config.yaml
n_layer: 12
d_model: 320
n_head: 5
n_kv_head: 5
head_dim: 64
d_mlp: 1280
vocab_size: 16384
activation: "squared_relu"
norm: "layernorm"
norm_place: "pre"
norm_eps: 1e-05
positions: "rope"
rope_base: 500000.0
rope_fraction: 0.5
qk_norm: true
attn_scale: 0.142
bias: "none"
tie_embeddings: false
parallel_block: false
init: "uniform"
init_std_qkv: 0.036
init_std_o: 0.00735
init_std_up: 0.036
init_std_down: 0.00735
optimizer: "adamw"
lr: 0.00127
beta1: 0.9
beta2: 0.99
weight_decay: 0.069
lr_head: 0.00455
grad_clip: 1.0
warmup_steps: 210
schedule: "wsd"
decay_fraction: 0.577
decay_shape: "linear"
final_lr_fraction: 0.05
batch_tokens: 32768
seq_len: 1024
doc_mask: false
train_tokens: 322600000
steps: 9845
dataset: "wikipedia_en"
Each number is 128 + 24 x the weight over the matrix's rms, rounded and kept within 0 to 255. Layers, rows and columns count from 0.

# layer 8 MLP down (transposed), 1280x320, rms 0.0743, rows 751-850, columns 64-95
[[132 141 129 113 210 112 111 139 130 121 156 102 110 115 154 158 121 114 115 100 114 104 106 124  95 120 162 158 122 159 156 152]
 [122 119 173 102 160 104 183  91 175 135 155 136 133 104  82 112 106 115 131  99 117 156 144 113 160 126 141 137 131 124 145  95]
 [154 114 115 120 133 128 138 141 144 111 158 137 150 149 113 179 146 150 138 122 155 122 167 117 136 120  70 173 128 153 147 121]
 [151  86 109  97 127 138 142 102 129 127 123 121  90 119 158 143 102  54 105 128 104 168 142 147 136 130 129 147 112 145 157 115]
 [125 143 141 122 132 142 140 129 155  98 109 155 158 121 125 115 103 126 115 133 136 130 111 120 130 129 150 134 119 131 121 116]
 [138 101 146 109  76 129 152 161 122 165 145 149 127 172 134 126 111 122  96 160  90 141 111 117  70 130 147 132 134 156 120  77]
 [138 166 124 153 104 107 119 135 139 119 159 129 143 148 145 127 113 119 157 138 115 123 121 122 105  99 132 141 133 105 134 121]
 [106  91 163 163 142 149 105 121 135 158 134  87 115 137 111 138 128 138 138 132 112 161  97  98 109  83 118 114  99 137 163 126]
 [113 140 128 110 108 132 149 153 137 145 103 135 132 138 103  98 107 125 159 111 145 120 115  82 107 126 109 147 107 107 198 160]
 [152 114 128 131 127 138 124 159 133 143 143 147 116 115 111 113 146 175 104 135 105 104 125 110 117 120 138 155 175 123 160 106]
 [102 114 128 121 106 110  91 140 138 110 165 123 109 137 150 157 125  71  91 111 178 147 126 122  98 116 112 137 113 113 129 146]
 [116  91 103  83 167  87 153 114 139 157 157 158 161 109 134 152 164 191 112 135 136 111 146 118 113 118 129 123 159 127 157 110]
 [134 143 151 165 108 122 144 129 185 135 159 143 133 115  98 128 150  72 156 139 137 106 153  94  95 140 119 148 107 138 126 142]
 [185 131 129 149 196 127 124 144 152 153 104  70 134 125 127 124 158 160 148 168 157 143 108 152  99 134 140  93 102 176 121 161]
 [127 129 166 125 127 157 125 153 119 156 125  80 126 127 126 142 162 127 126 112 147 124  85 134 157 116 133 124 113  80 110 114]
 [131  91  77 133 145  83  89 136 105 159 159 156 108 152 112  96 125 155 160 114 122 142 117 128 122 138 153 134 137 146 137 118]
 [124 129 124  67 116  98  93 116 166 110  81 111 105 108  84 102 139 125 111 128  89 145 111  95 125 113 129 188 131 129 139 141]
 [136 115 132 133 114 132 127 122 144 168 143  92 138 139 123 109 156 138 151 141 151 154 114 136 104 146 167 100 115 158  96  98]
 [ 97 117 146 113  96 117 162 124  90 122 114 133 140  85  80 107 121 105 112 141 147 120 118 139 157  96 134  96 177 140 136 141]
 [145 130 134 137 159 123 100 126 148 145 136 117 103 126 125 126 152 123 167 104 102 112 136 167 112 101 105 128 143 132 139 126]
 [ 73 121 127 132  93  87  99 148  95 148 166 135 141 146 155  94 115 119 159 136 157 120 124 160  79 112 120  91 166 126 152 144]
 [139 130 117  93 119 168 152 145 103 137 117 134 114 115 107  86  99 146 181 115 112 126 116 133 115 121 138  67 151 139  87 125]
 [117 190 158 121 141 137 122 132 154  72 145 102 126 131 135 137 119 157 118 135 171 139 154 165  91 127  95 147 101 109 121 117]
 [129 145 107 108 123 133 140  72 112  68 123  72 107 124 172 116 143 125 138 149 144 125 174 118 137 111 111 151 139 155 110 155]
 [148 129 173  75 183  64 130 165 108 107 101 117 175 108 107 115 132 127 147 135 138 125 138  92 128 111 121 158 111 112  98 161]
 [115 126 140 119 183 111 122 122 150 116 126 143  74 140 103 100 143 168 141 112 100 112  96 126 132 154 174 114 109 145  96  91]
 [102 106 126 156 128 125 129 111 169 103 113 151 132 127 129 163 121  95 175 124 135  70 113  90  92 130 136 153 192 120  48 158]
 [179 141 165 164  90  78 139 143 138 129 101 146 129 118 163 154 126 135 118 150 105 125 141 116 140 108 121  74 117 134 120 133]
 [111 142 130  98 145 103 140 130 169 107 144 133  96 158 129 161 112 100  88 128 112 134 133 140 156 152 143 151 146 168 132 126]
 [140 137  91 133 106  72 134 133 126 129 134 105 101 121 116 115 129 156 118 136 153  95 146 111 106 139 159 169  91 114  93 153]
 [127  99 144 143 148  88 108 107 117 126 165 128 119 192 125 111 116 127 141 142 162 150 129 146 117  88 131 144 118 124 108 108]
 [110 155 141 107 118  97 115 103 102 102 115 100 119  98 104 134 137 164 180 121 164 126 112 167  92  66 166 137 154 112 116 165]
 [133  98 138 111 158 142 135 138 133 147 140  89 113 118 125 109 133 165  88 120 117 124 115 151 135  97 105  91 115 128 125  89]
 [133 119 127 130 143 119 127 105 110 141 131 115  59 122 138 166 141 150 149 130 121 173 128 118 116 149 138 154 131 125 123 122]
 [156 115  78 119 111 144  80 125 167 144 146 113 131 120 152 103 147 117 113 120 100 126 123 158  77 138 122 125 107  86  86 102]
 [107 138 158 162 185 136 109 135  89 165 178  87 110 116 113 133  78 118 153 167 148 109 140 121 188 112 124 154 152 137  91 165]
 [169 128 150 151 144 138 148 152 107 137 138 122 166 118 146 152 150 104 149 145 115 110 138 145 111 150 175  97 129 114 121 167]
 [119 133  98 152 145 153 178  98 121 109 136 119 117 115 133 146 128 117 115 112 116 107 153  89 144 120 174 111 122  93 149  81]
 [ 99 154 143 142 103 127 152 119 114 100 123 150 113 134 120 113 144 112 135 118 121 114 167 142 146 127 128 140 124 180 133 160]
 [133 100 130 138 118 120 149 112 150 144 145 182 166 132 104 144 128 110 128 149 166 141 162 115 123 114 121 163 114 129 140 123]
 [105 128 127 158 110 135 144  90 143  77 139 107  99 113 111 143 150 174 128 159 153 107 152 117 129 155 107 122  97 144 132 125]
 [146  89 132 137 109 156 153 105 111 149 146  83 162  78 155 117 149 126 131 137 175 110  98 138  86 129 127 165 146 122 140 149]
 [ 81 138 152 116 120 132 123 126  84 133 126 178 125 141 105 120  96  90  98 117  98 154 130  99 145  97 118 139 160 119 145 115]
 [171  92 163 136  78 113 177 118 151 106 149 127 130 139 103 127  83 108 127 114 174 126 163 129 128 129 167 118 112 103  95 110]
 [108 157 142 151 116 153 164 114 134 117 140  82 134 111 121 149 141  97 121 127 121 171 154 144 130 159 167 143 127 127 158 129]
 [146  86  81 166 129 151 117 128 109 132 113 143 149 152 140 105 148 121 119 108 160 117 126 102 126 120 151 142 154 113 172 115]
 [112 139 116 117 123 128 114 123  97 105 139 133 120 119 126 152 136 127  94 133 118 101 169 123 158 152 121 157 134 129 141 146]
 [161 113 136 151 149 155 127 113  99 104 149 133  98 121 105 115  87 120  92 141 138 131 104 118  81 111 128 130 121 152 115 144]
 [144 119 103 158 123 130 104 102 131 140 156 131 105 139 124 109 147 164 118  84 102 104 122 131  78 168 143 116 165 100  97 126]
 [143 164 108 128  92  73  61 104 142 156 152 147 140 125 126  83 135  94 105  75 143 108 138 144 153 105 134 119 119 124  91 141]
 [ 80 108 179 109 149 176 131 157 132 127 114 114 118  86 164 177 159 112 124 124 139 117 131 110 139 140 152 135 127 121  97 121]
 [125 157 152  76 134 129  98 168 151 144 118  99 145 101 158 115 114 137 138  96 118 140 112 133 135 128 141 151 100 111  84 134]
 [172 154 143 147 144  94 168  93 129 168 167 125 118 122 138 117  54  92  96  95 119 127  98 145 102 163 136 165 124 102 145 140]
 [147 178 137  82 136 110 139 135 167 133 131 126 183 138 156 130 104 135 150  98 111  78 200 144 104 126 152 115 137 153 147 104]
 [ 97 146 110 169 105 131  98 120  76 167 154 136 136 173 112 113 101  76 103 118 126 106 179 111 166 153  91 120 137 117 152 139]
 [118 115 154 141 132 107  87 129 110 150 130 146 112 160 135 153 116 145 113 116  72 149 167 132 147 106 110 129 132 185 167 135]
 [138 162 170 132 165 160 140  97 112 140 155 113 154 130 121 143 123 135 155 107  97 123 119 123 134 136 125 145 153 123 132 134]
 [116 119 132 116 135 128 125 172 151 102 147 121 137 138 119 137 143  96 162  65 129  96 106 138 120 131  95 165 144 113 153 126]
 [107 114 158  66 122 144 116 145 107 102 124 101 152 120 129 148 148 114 106 136 131  93 145 116 131 102 102 165 172 137 150 121]
 [119 164 138  79 154  97 147 101 116 116 109 116 114  79 119 154  86 129 115 123 109 168 126 149 157 131 144 124 132 134 154 171]
 [141 115  97 116 142 148 143  96 164 132 111 171 137 147 122 173  99 118 139 130 161 140 153 178  73 123 118 139 150 157 152 129]
 [112 125 162 128 132 130 150 120 126 110 157 124 110 130 125  99 145 111 131 140 128 119 132 148 138 139 128 159 123 128 152 120]
 [127 161 131 124 144 156 136 167 128  97 162  94 150 118 135 130 137 134  95 132 113  93 119 133 106 118 126  92 135  88  66 141]
 [127 129 158 132 134 110 125 141 110 134 176  87 138 146 133  83 169 159 107 123 120 125 126  90 137  87 121  84 116 156 106 119]
 [125 156 144  93 192 152 117 124  70 120 150 147 150 149  83 136 115  92 118 104 123 148 124 139 128  98 155 132 108  73 119 150]
 [111 121  87 120 128 119 134 162 129 104 162 114 145 150 128 163 152 156 108 136 126 137 120 116  78 132 164 120 144 134 117 133]
 [168  86 119 115 139 137  93 156  98 132 119 162 123 112  94 105 117 135  98 120 124 165 108 104 126  93 129 146 129 140  95 149]
 [150 120 157 115  99 162 130 143 143  95 140 128 124 115 140 165  92 149 145 112 122 156 150 108 104 115 100  94  85 144 118 123]
 [123 162 154 105 169 118 136 173 104 106 161 161 133 134 128 133 113 132 138 120 115 148 106 149 153 146 127 128 130 108 133 130]
 [144 155 171 142 118 145 111 139 113  95 113 169 131  82 128 151 130 103 126 134 112 112  83 142 106 179 121 170 141 118 112 131]
 [126 120 107 102 129 112 138  97 117 161 180 168 135 163 102 163 154  83 113 129 156 135 153 126 147 127 151 145 100 113 152 155]
 [149 152 104 129 189 133  96 141 131 161 117 136 129 131 164 133 106 169 116  92 133 110  79 112 126 129 123 130  97 111 168  99]
 [161 150 118 134 148 146 141  97 148 127 145  98 140 103 137 137  73 111 149 114 125 117 135 106 167  87 184 130 144 133 105 159]
 [151 106 115 112 107  91 109 134 122  98 121 121 123 166 126 116 123  87 121 157 107 172 119 137 114 108 158 106 160 167 141 107]
 [142 116 115 137  78 115 130 123 124 109  67 151 127 135 138 176 131 124 196 124 146 130 138 154 113 125 143 135 116 145  80  91]
 [125 107 135 152 154 103 124 103 121 142 163 130 149  97 145 108 128 132 122 110 158 167 135 122 124  80 167 116 147 172 128 122]
 [150 115 168 163 129 158 144 151 102  63 108 146 125 137 113 103 129 172  87 159 161 136  96 176 111 152  75 104 128 141 157 119]
 [114 138 143 153 112 162 140 128 136  91  77 120 111 118 114 116 106  97 144 173 102 152 133 124 100  96 165 164 166  81 110 106]
 [146 124 147 105 165  90 147 127 151 104 131 145 137 145 138 134 120 112 116  98 105 165 118 149 114 146 109 151 147 109 126 144]
 [117 109 122 118 154 149 145 107 138 145 107 123 119 155 128 162 178 120 128 137 154 137 127 114 116 124 126 140 130  98 115 146]
 [ 89 130 124 122 116 140 130 163 155 153 109 125  93 123 168 140  95 125 114 117  82 152 128 112 160 103 131 128 124 147 120 123]
 [176 104 152 105 119 113 169 138 137 159 150 191 173  97 125 115  92 137 143 123 125 106 144 129 138 186  93 141 160  84 112 114]
 [158 111 186  79  78 136 130 164 121  94  91 121 146 108  95 109  99  91 126 109 116 141 112 147 142 111 152 129  83 116 159 122]
 [115  96 143 123 140 100 155 116 165 109 115 155 176 112 116 145 139 159 164 176 139 162 128 136 136  89 112 147  78  90 139 125]
 [115 123 107 174  49 120 126 114 157 138 136 147 159 108 158 183 126 101  98  78  94 148 137 125 126 138  75 100 157 156 171 130]
 [ 98 102 136  92 150  95 111 126 114 134 139 119 100 129 134 154 126 126 157 142 132 136 149 111 139 164  91 141  97 138 148 119]
 [120 119 152 146 138 118 105  87 108 146  98 180 113 122 178  87 116 184  98 106  92 102 125 124 108 115 119 123 149 147 116  79]
 [126  98 163 125 143 103 138  93 150  75 142  71 171 118 124 119 110 134 151 149 107  83 155 129 139 181 101 140 136 127 153 102]
 [101 110 189 130 125 139 114 154 148 106 182 147 148 154  80 170 126 115 153 133 159 140 132 114 110 146 113 113 125 155 123 135]
 [121 145 100 106 153 137 130 175 135 155 133  95 114 133 126 142 188 138  92 121 170 121 108 108 133 138 141 135 113 156 146 132]
 [109  68  66 164 120  99 131 134 128 137 141 112  76 166 154 157 143 124 135 157 140 151 124 128 191  94 140 157 180 130 170 180]
 [160 104 122 114 155 106 150 143 122  96 101 132 140 156 115 148  85 142 120 136 110 136 138 131  81 118  83 152 157 159 125 133]
 [185 134 134  90  96 140 146 153  97 135 113 161 121 158 125 175 148 116 147 142 105 152 100  84  92 115 149 156 108 146 163 149]
 [147 134 143  96 112 133 141 154 139  96 121 113  87  87 142 133 155  97 143  95 146 162 146 133 126 138 139 148 133 119 154 147]
 [163 113 175 145 111  77 104 138 146 122 152 169 127 125 133 122 110 125 105  77 106 167 128 150 124 112 141 125 118 125  97  97]
 [121 116 129 137 101 190 140 134 132 109 119 162 131 127 158 113 101 138 140 130 102 149 108 128  86 117 121 111 127 138 121  93]
 [135 110 143 108 157 134 153 125 151  96 168 101  80 103 126 127 133 168 127  98 175 118 120 127 155  74 149 105 129  52 145 108]
 [133 153  94 111 126 113 120 155 110 139 155  63 121 137 106 143 125 150 147 126 136 121 106 143 106 134 128 105  87 115 109 140]
 [ 76 129 179 140 115  89 174 111  76 119 105 122 122 146 149 130 113 164 122  57 125 165 151 115  90 140 125 127 107 130 127 167]
 [116  99 113  80  96 128 132 125 136 122 120 155 145 115 127 147  69 154  85 119 120  88 158 131 119 148 125 114 169 165 103  98]]
# layer 8 MLP up, 1280x320, rms 0.0807, rows 752-851, columns 64-95
[[ 89 141 134 115 113 147 130 125 152 119 147 138 164 107 109 130 145 185 113 159 100  84 118 120 137 130 138 119 131 122 145 121]
 [135 148 110  96 101 116 102 142 144 122 103 144 135  71 124  78 141 135 121 124 137 109 153 109 134 120 129 154 160 138 132 158]
 [132 158  84 129 166 137 114 147 142  98 135 131 124 106 181 133 120 168  99 142 166  99 117 101 112 125 140 128 120 126 145 121]
 [179 108 126  91 167 133 131 128 124 138 126 163 170  83 147 114 135 148 109 132 155 143 138 109 139 148 156 158 104 163 113 118]
 [119 143 130 122  76 158 116 122 154 141  97 135 127  76 118 155 138 137 188 128 155  92 121 126 110 152 115 160 144 147 159 126]
 [140 122  46  82  85 147 129 175 135 134 129 129 135 109 153 145 141 155 151 128 144 135 123 133  96 115  88 179 141 144 165 119]
 [190 135 173 171 150  82 112 110 129 150 119 143 163 128 168  82 134 110 110 108 112 109 100 123 107 160 139 131 124 115 186 119]
 [120 131  83  85 101 141 130 131 121 120 101 124 106 140 137 101 174  96 148 133 143 144 127 124 155 125 122 131 140 140 151 168]
 [152 155 101 122 111 139 120 146 110 125  86 143 130  87 136 122 115 123 141 124 171 112 151 106  91 148 126 114 152 104  97 127]
 [114 163 152 163 113 121 144 146 105 122  72 159 127 141 161 166 130 124 151 161 108 144 150 119  86 162 159 118 111 115 142 113]
 [136 177 132 128 119 164 101 144 121 139  78 132 106  46  97 137 141 128 119 119 138 113  84 148  83 139 108 116 118 126 162  72]
 [125 159 126 118 117 196 154 138 141 153  98 168 156 125 129 155 114 128 108 145  94 112 148  98  76 122 123 169 144 133 153 159]
 [116 156 102  95 111 170 131 157 129 135 114 132 140 113 127 154 155 139 117 129 148  93 147  90  86 111 145 125 139 104 112 104]
 [163 143 133 113 100 160 124 113 122 143 133 145 121 159 182  94 160 113 148 115  89 142 151 138 101 111 142 125 138  60 143 158]
 [177 160 146 112 141 131  91  96 113 116 157 124 150  94 138 117 142 108 158 139 176  80 105 154 125 130 144 108 114 120 168 166]
 [124 117 120 128 101 137  58 165 104 157 130 120 105  87 165  97 155 143 132 107 163 108 154 128 128 106  62  72 162 125 133 135]
 [136 149 128 114 119 123 112 160 133 102 152 140 125 124 119 150 156 131 121 124 147 136 150 110 119 137 119  91 162 133 133 127]
 [118 149 122 146 104 145 109 139 113 141 130 127 124 112 140  81 141 126 112 122 134 116 124  82 167 119 111 135  98 129 138 158]
 [123 157 127 104 147 155  94 139 170 118 139 104 124  76 127 161 152 122 151 123 159  94 104 100 137 124 103 141 149  88 127 143]
 [112 117 105 128 165 143 126 173 121 112  67 174 152 125 110  96 146 130 104 156  73 109 150  97 162  97 129 147 169 127 189 162]
 [122 115 120 111 120 122 110 114 143 142 155 167  82 127 128 128 133 138  89 151 133 110 105 121  86 108 151 142 113 136 122  86]
 [109 178 106 112 123 145 134 120 149 128 114 140 106 122 125 151 125 143 151 132 179 117 143 131 156 137 164 125 101 134 200 121]
 [128 160 117 159 141 128 104 137 119 141  98  98 126 136 146  89 180 120  94 170 134 125 161 148 107 119 145 132 135 121 133 137]
 [123 122 130 105 123 121 122 168 130 139 124 137 148 115 143 122 170 106 162  97 172 165 134 134 113 142  95 154 141 142 115 153]
 [ 96 123 123 113 120 127 150 160 142 182 124 112 134 138 114  58 125 163 148 130 116 129 121 134 165 140 108 139 157 101 119 141]
 [136 132 112 103  81 157 144 170 118 151  82 156 147  87 157 138 136 137 116 128 119  87 131 116 178 136 114 123 121 117 113 112]
 [154 178 113 144  93 145  86 123 132  95 116 119 131 153 148 138 151 130 100 175 151 109 110 108 172 144 117 132 116 113  94 143]
 [139 126 126 131 166 137 113 115 119 121 105 147  91 144 158 146 158 140 119 116 153 133 171 135 159 154  91 166 132 106  98 155]
 [135 148  87  92 150 110 110 158  96 135 121 137 138 137 110 133 127 131 151 133 164 105 134 145 150 139 147 106 124 128  95 119]
 [122 121 117  96 113 131 147 139 173 138 116 153 133 113 133 145 138 128 139 146 158 132 151 134 120 144 103 143 152 155 119 135]
 [160  95 120 132 123 145  78 152 123 139 164 114 133 126 135 108 126 112 117 134 125 102 123 142 148 167 139 126 117 101 145 138]
 [114 114 118 172 132 119 154 160 159 130 161 123 149 155 140 128 123 103 121 135 143 140 175  92  70 128  90 132 155 147 130 128]
 [170 198 117 129  65 113 143  97 142 163 147 111 136 105 143 105 148 142 168 133 116  87 123  88 196 161 150 175 121 164 150 130]
 [112 135  99  96 153 113 137 141 136 137  88 155 122 125 153 134 147  93 142 131  93 120  83 142 157 127 157 142 140 121 171 125]
 [157 150 113 152 109 137 111 125 167 135 100 155 116  90 109 126 164 103 145 126 146 119  96 131 108 158 153 140 149 112 183 130]
 [128 147 103 114 149 149 104 136 122 117 125 133 138  84 130 145 133 173 142 132 167 139 115 149 144 139 112 136 131  79 100 141]
 [119 144 134 153 105  90 184 115  97 125  73 123 112 126 109 165 125 166 143 124 117 151 184 138 142 105 107 112 138 152 127 126]
 [134 134 134 109 118  59  96 164 126 139 128 133 108 142 129 143 150 129 144  86 124  89 154 134 165 176  96 142 118 120 125 117]
 [141 137 109 124 178 151 139 142 174 197 125 114 134 146 140  80 137 124 156 157  73  83 148  57  91 144 101 127 130 151 131 144]
 [105 169 144 122 136 166 115 132 129  99 122 162 155  82 115 100 154 101 152 120 163 134 149  99 161 116 160 154 109 103 149 118]
 [134 125 111 113 134 178 147 116 145 132 131 126 142 148 139 101 156 120 153 123  96  91 172  88 114 172 135 143 117 146 168 115]
 [ 91 129 133 115 128 117 138 140 121 119 116 144  93  79 114 123 135 111 175 137 160 109 106 146 133 128  85 150 149 116 136 137]
 [149 164  70 116 119 125 159 169 126 105 148 198 149 150 118 142 156 106 153 133 125 126 119 110 158 144 133 152 117 115 160 135]
 [151 118 136 163  69 150 169  93 122 133 127 159 115 145  99 130 149  75 175 138 121  82 116  74 125 116 135 120 143  97 138 158]
 [133 176 131 119 125 125 107 132 134 109  83 117 163 107 132 132 118 144 154 128  77 130 156 132 150 144 125 135 161 106 147 157]
 [118 116 134 132 139 134 119 120 135  95 112 150 115 138 152 110 107 122 144 114  81 121 112 120 107 129 150 116 128 127 147 157]
 [142 139 136 135 123 105 116 110 149 130  91 124 103 135 105 115 138 151 139 161 112 130 108 134 138 127 112 120 162 131 148 190]
 [161 136  88 105 112 147 135 100 137 136 117 128 140 118 138 100 177 113 147 117  95 148 160 128  73 117 104 147 192 129 171 137]
 [139 165  97 153 165 152 129 124 133 147  94 123 168 124 145 158 122 140 138 144 140 101 128 139 164 113 108 127 178 110 158 120]
 [162 153 104 126 117  79 117 124 153 132 128 144 133 154 122  98 127 151 164 127 123 121 150 137 105 121 102  99 131 125 140 132]
 [154 156 106 128 129 157 149 167 146 163  97 156 152 115 161 144 174 156 145 154 113 123 156 105 176 129 111 114 145 137 126 128]
 [170 128  97 131 107 146 101 192 114 122 109 132  96 114 136 162 166 119  82  93 110 114 114 110 145 114 108 171  97 106 152 119]
 [132 144  68 133 158 155 174 135  98 113  84 140 153 164 154 127 149 139 169  94 141 118 179  87 146 106 112  82 164 155 127 108]
 [121 129 116 106 176  97 145 115 157 103 119 147 169  65 125 118 124 133 182 113 142 118 107 122 128  84 105 166 142 145 129 140]
 [131 159 131 127 130 151 159 159 185 163 121 135 145 136 188 139 143 151 148 119 103 120  84 129 120 111 163 109 183 133 111 105]
 [144 135  84 109 126 129 129 116 131 115  71 191 121 158 104 100 131 135 125 143 129 115 153  85 134 148 121 127 127 129 189 112]
 [131 153 118 108 124 128 154 107 154 166 120 143 155 120 119 132 141 156 102 134 162  97 117 127 114 124 126 138 144 126 158 165]
 [137 144 115  93 134 128 101 130 135 169 130 112 115 119 122 134 128 106 115  79  87 136  78 147 115 141 129 138 200 105 134 124]
 [162 107  95 107 178 128 102 142  94 130 111 113 124 116  97 106 159 131 135 184 126 119 152 135 151 180 134 146 144 126 125 140]
 [163  84 113 122 150 158  98 123 147 155 124 130 146  65  96 139 166 135 142  84  94 144 152 122 122 137 196 134 180 107 115 102]
 [118 115 109 117 139  80 106 116 123 104 110 135 152 126 139 121  97 105 142 125 112 110 142 163  97 115 180 137 149 132 107 154]
 [133 141 146  97 114 138 147 127 103 106 118 107 142 152 143 116 154 146 136 137 135  48 154  93 132  97 172 116 107 112 136 163]
 [ 89 138  96 110 142 187 119 142 111 138 116 140 138 109 136 126 118 126 125 130 110  92 187 132 129 109 132 124 146 150 139 118]
 [120 136 110 125 125 170 130 130 104 124 152 101 172 130 133 120 151 152 134 112 141 135 140 142 130  97 107  76 191  86 140 148]
 [128 136 129 113  98 114 136 137 165 158 125 159 100  95 157 119 122 138 154 129 142 114 155 150 133 125 105 137 142 133 133 131]
 [119 135 133 103 141 111  93 138 137 164 112 167 114 118  99 124 174 144 106  97 141  65 133  98 165 138 119 178 126 169 132 142]
 [118 130 126 129  86 113 141 134 162 128 143 155 147 113 138 145 116 116 125 160 140 121  97 119 133 171 143 159 130 120 129 105]
 [158 167 106  95 113 125 153 137 137 128 134 148 142 135 147 130 161 119 156 158 154 103 129 142 128 138 133 133 100 127  82 101]
 [107 187 130 146  36 166 114 145 126 100 109 167 127 115 140 139 129 129 118 127 116 115 194 144 128 135 137 116 158  92 157 153]
 [102 140  96  87 109 184 169 165 125 124 120 169 109 123 142 118 137 100 119 139  95  80 136 129 162 139 137 173 158 103 156 146]
 [143 133 100 142 115 126 118 121 133 155 146 133 105 113 121 121 125  91 147 150 138 127 168 138 112 114 158 119 134  82 124 144]
 [145 118 128 138 116 167 107 148 107 136 130 138 159 120 145 151 142 102 120 140  97 152 143 181  81 174  88 101 108  94 148  95]
 [140 114 112  91 140 123 102 132 134 103 151 168 140 121 176 164 154 160 117 123  98 129 100 118 105 161 129 115 156 118 150 130]
 [110 130  88 165 107 137 106 125 109 115  91 132 131 151 121 132 139 142 128 119 152 146 151 109  94 116 156 140 123 162 171 105]
 [137 147 116 115 142 128  98 121 107 136 109 142 156 106 164 104 199 169 134 119 127 126 110 122 111 170 170 132 135  79 150 120]
 [106 162 127 123 103 124 138 119 153 105 122 128 165 106 187  87 135 117 162 168 136 127 175 158 130 154  99 171 185  86 104 129]
 [116 116 114 147 121 136 155 129 154 119  87 107 134 155  95  70 151 148 123 128 138 130 138  95 101 125 137 133 130 129 104  76]
 [114 138 105 134 112 110 114 130 165 142 131 162 109 154 134  78 157 164 165 122 142 143 127 159 126 135 175  93 122 128 105 126]
 [129 142 142 142 128 101 136 112 120 120 113 131 136 122 140 112 128 110 137 156 118 113 122 114 169 147 144  89 107 137 154 122]
 [136 166  61 106 110 132 127 185 121 137  99 153 186 136 153 123 173 135 130 160 155 117  77  99 141 136  44 108 126  82 104 108]
 [123 148 105 114  99 176 117 121 157 150 119 131 163 114 125 125 120 134 102  97 110 131 135 171 110 109 163 120 141  96 142 190]
 [129 143 142  95 163 127 175 124  80 140  75 136 157 133 121 139 154 158 106 174 136 138 110  93  98  97 159 125 108 154 122 133]
 [166 135 162 133 140  95 161 109 126 173 118 137 134  69 174 121 146 116 151 156 162 110 146 136 169 127 138  76 134 123 138 133]
 [113 142  85  90 138 114 129 135 111 161  93 149 120 124 126 132 126 109 109  90 143 127 138 125  95 126 127 146 143 155 182  93]
 [158 159 124 140 109 136 137 162 158 142 133 170  94 107 131 124 143 126 122  91 135 121 130 120 132 132 112  82 140 108 169  94]
 [103 105 105 128 121 133 113 144 101 124 104 126 124  77 128  76 158 188 223  82 135  89 150 162 126 135 142 152 134 138 132 138]
 [119 114 123 101 127 144 162 111 139 150 114 119 152 138 109 143 155 103 119 145  80 163 116 128 158 152  95  97 117  97 132 123]
 [ 87 138 110  74 117 106 146 118  98  99 114 159 135 151 117  86 102  94 143 129 163 121 149 128 127 128 108  95 114 100 133  90]
 [181 149 107 145 126 162 148 165 143 147 128 146 119 106 146  99 146 152 195 133 114 109  76 127 146 140 105 120 148  46 146 150]
 [116 162 108 109 138 148 151 145 138  80 110 158 137 127 119 124 121  99 102 113 157 115 159 148 147 129 111 120 129 127 143  84]
 [124 125  89 146 146 140 139 112 146 102 147 118 151 154 161 149 132 120 126 150 121 119 155 109 108 144 158 125 135 128 172 120]
 [134  97  87 156  85 139 129 105 141 129 138  99 152 154 122 138 141 113 141 157  93  99 114 124 105  99 117 137 133 147 128 130]
 [143 142 115 151 100 128 141 139  84 152 121 176 170 137 139 140 137 119 118 149 145 163 127 164 160 114  80 108 124 119 180 137]
 [133 115 111 128 152 138 104 152 153 158 140 126 168 146  90 139 172 125 107 151 155 115 157 144 140 139 133 114 143 115 116 129]
 [117 124 104 112 116 125 126 121 137 177 110 158 145 160 118  72 140 104 112 108 158 123 156 101 101 109 111 106 164 142 113 137]
 [194 164 116  58 164 172  87 128 111 171 123 108  97 136 130 157 124 120 135 136 109 137 118 136 152 117 124 164  98 130 131 158]
 [123 114  89 135 131 134 125 148 126 139 115 162 139  95 146  95 142  55 139 118  98 113 104  99 174 149 156 119 137 143 143 118]
 [141 156  94 111 131 101 142 168 182 137 109 120 105 134 169 157 155 129 130 140 148 121  95  75 128 116 136 147 168 131 119 160]
 [163 117 141  89 136 122  96 148 127 111  84 148 117 145 142 107 134 115 147 129 158 110 119 202 107 181 106 152 166 115 113 172]
 [138 185 115 149 118 170 133 134 116 127 104 155 168 123 112 137 108 145 116 128 155 107 158 128 148 112 136 130 129  89 129 129]]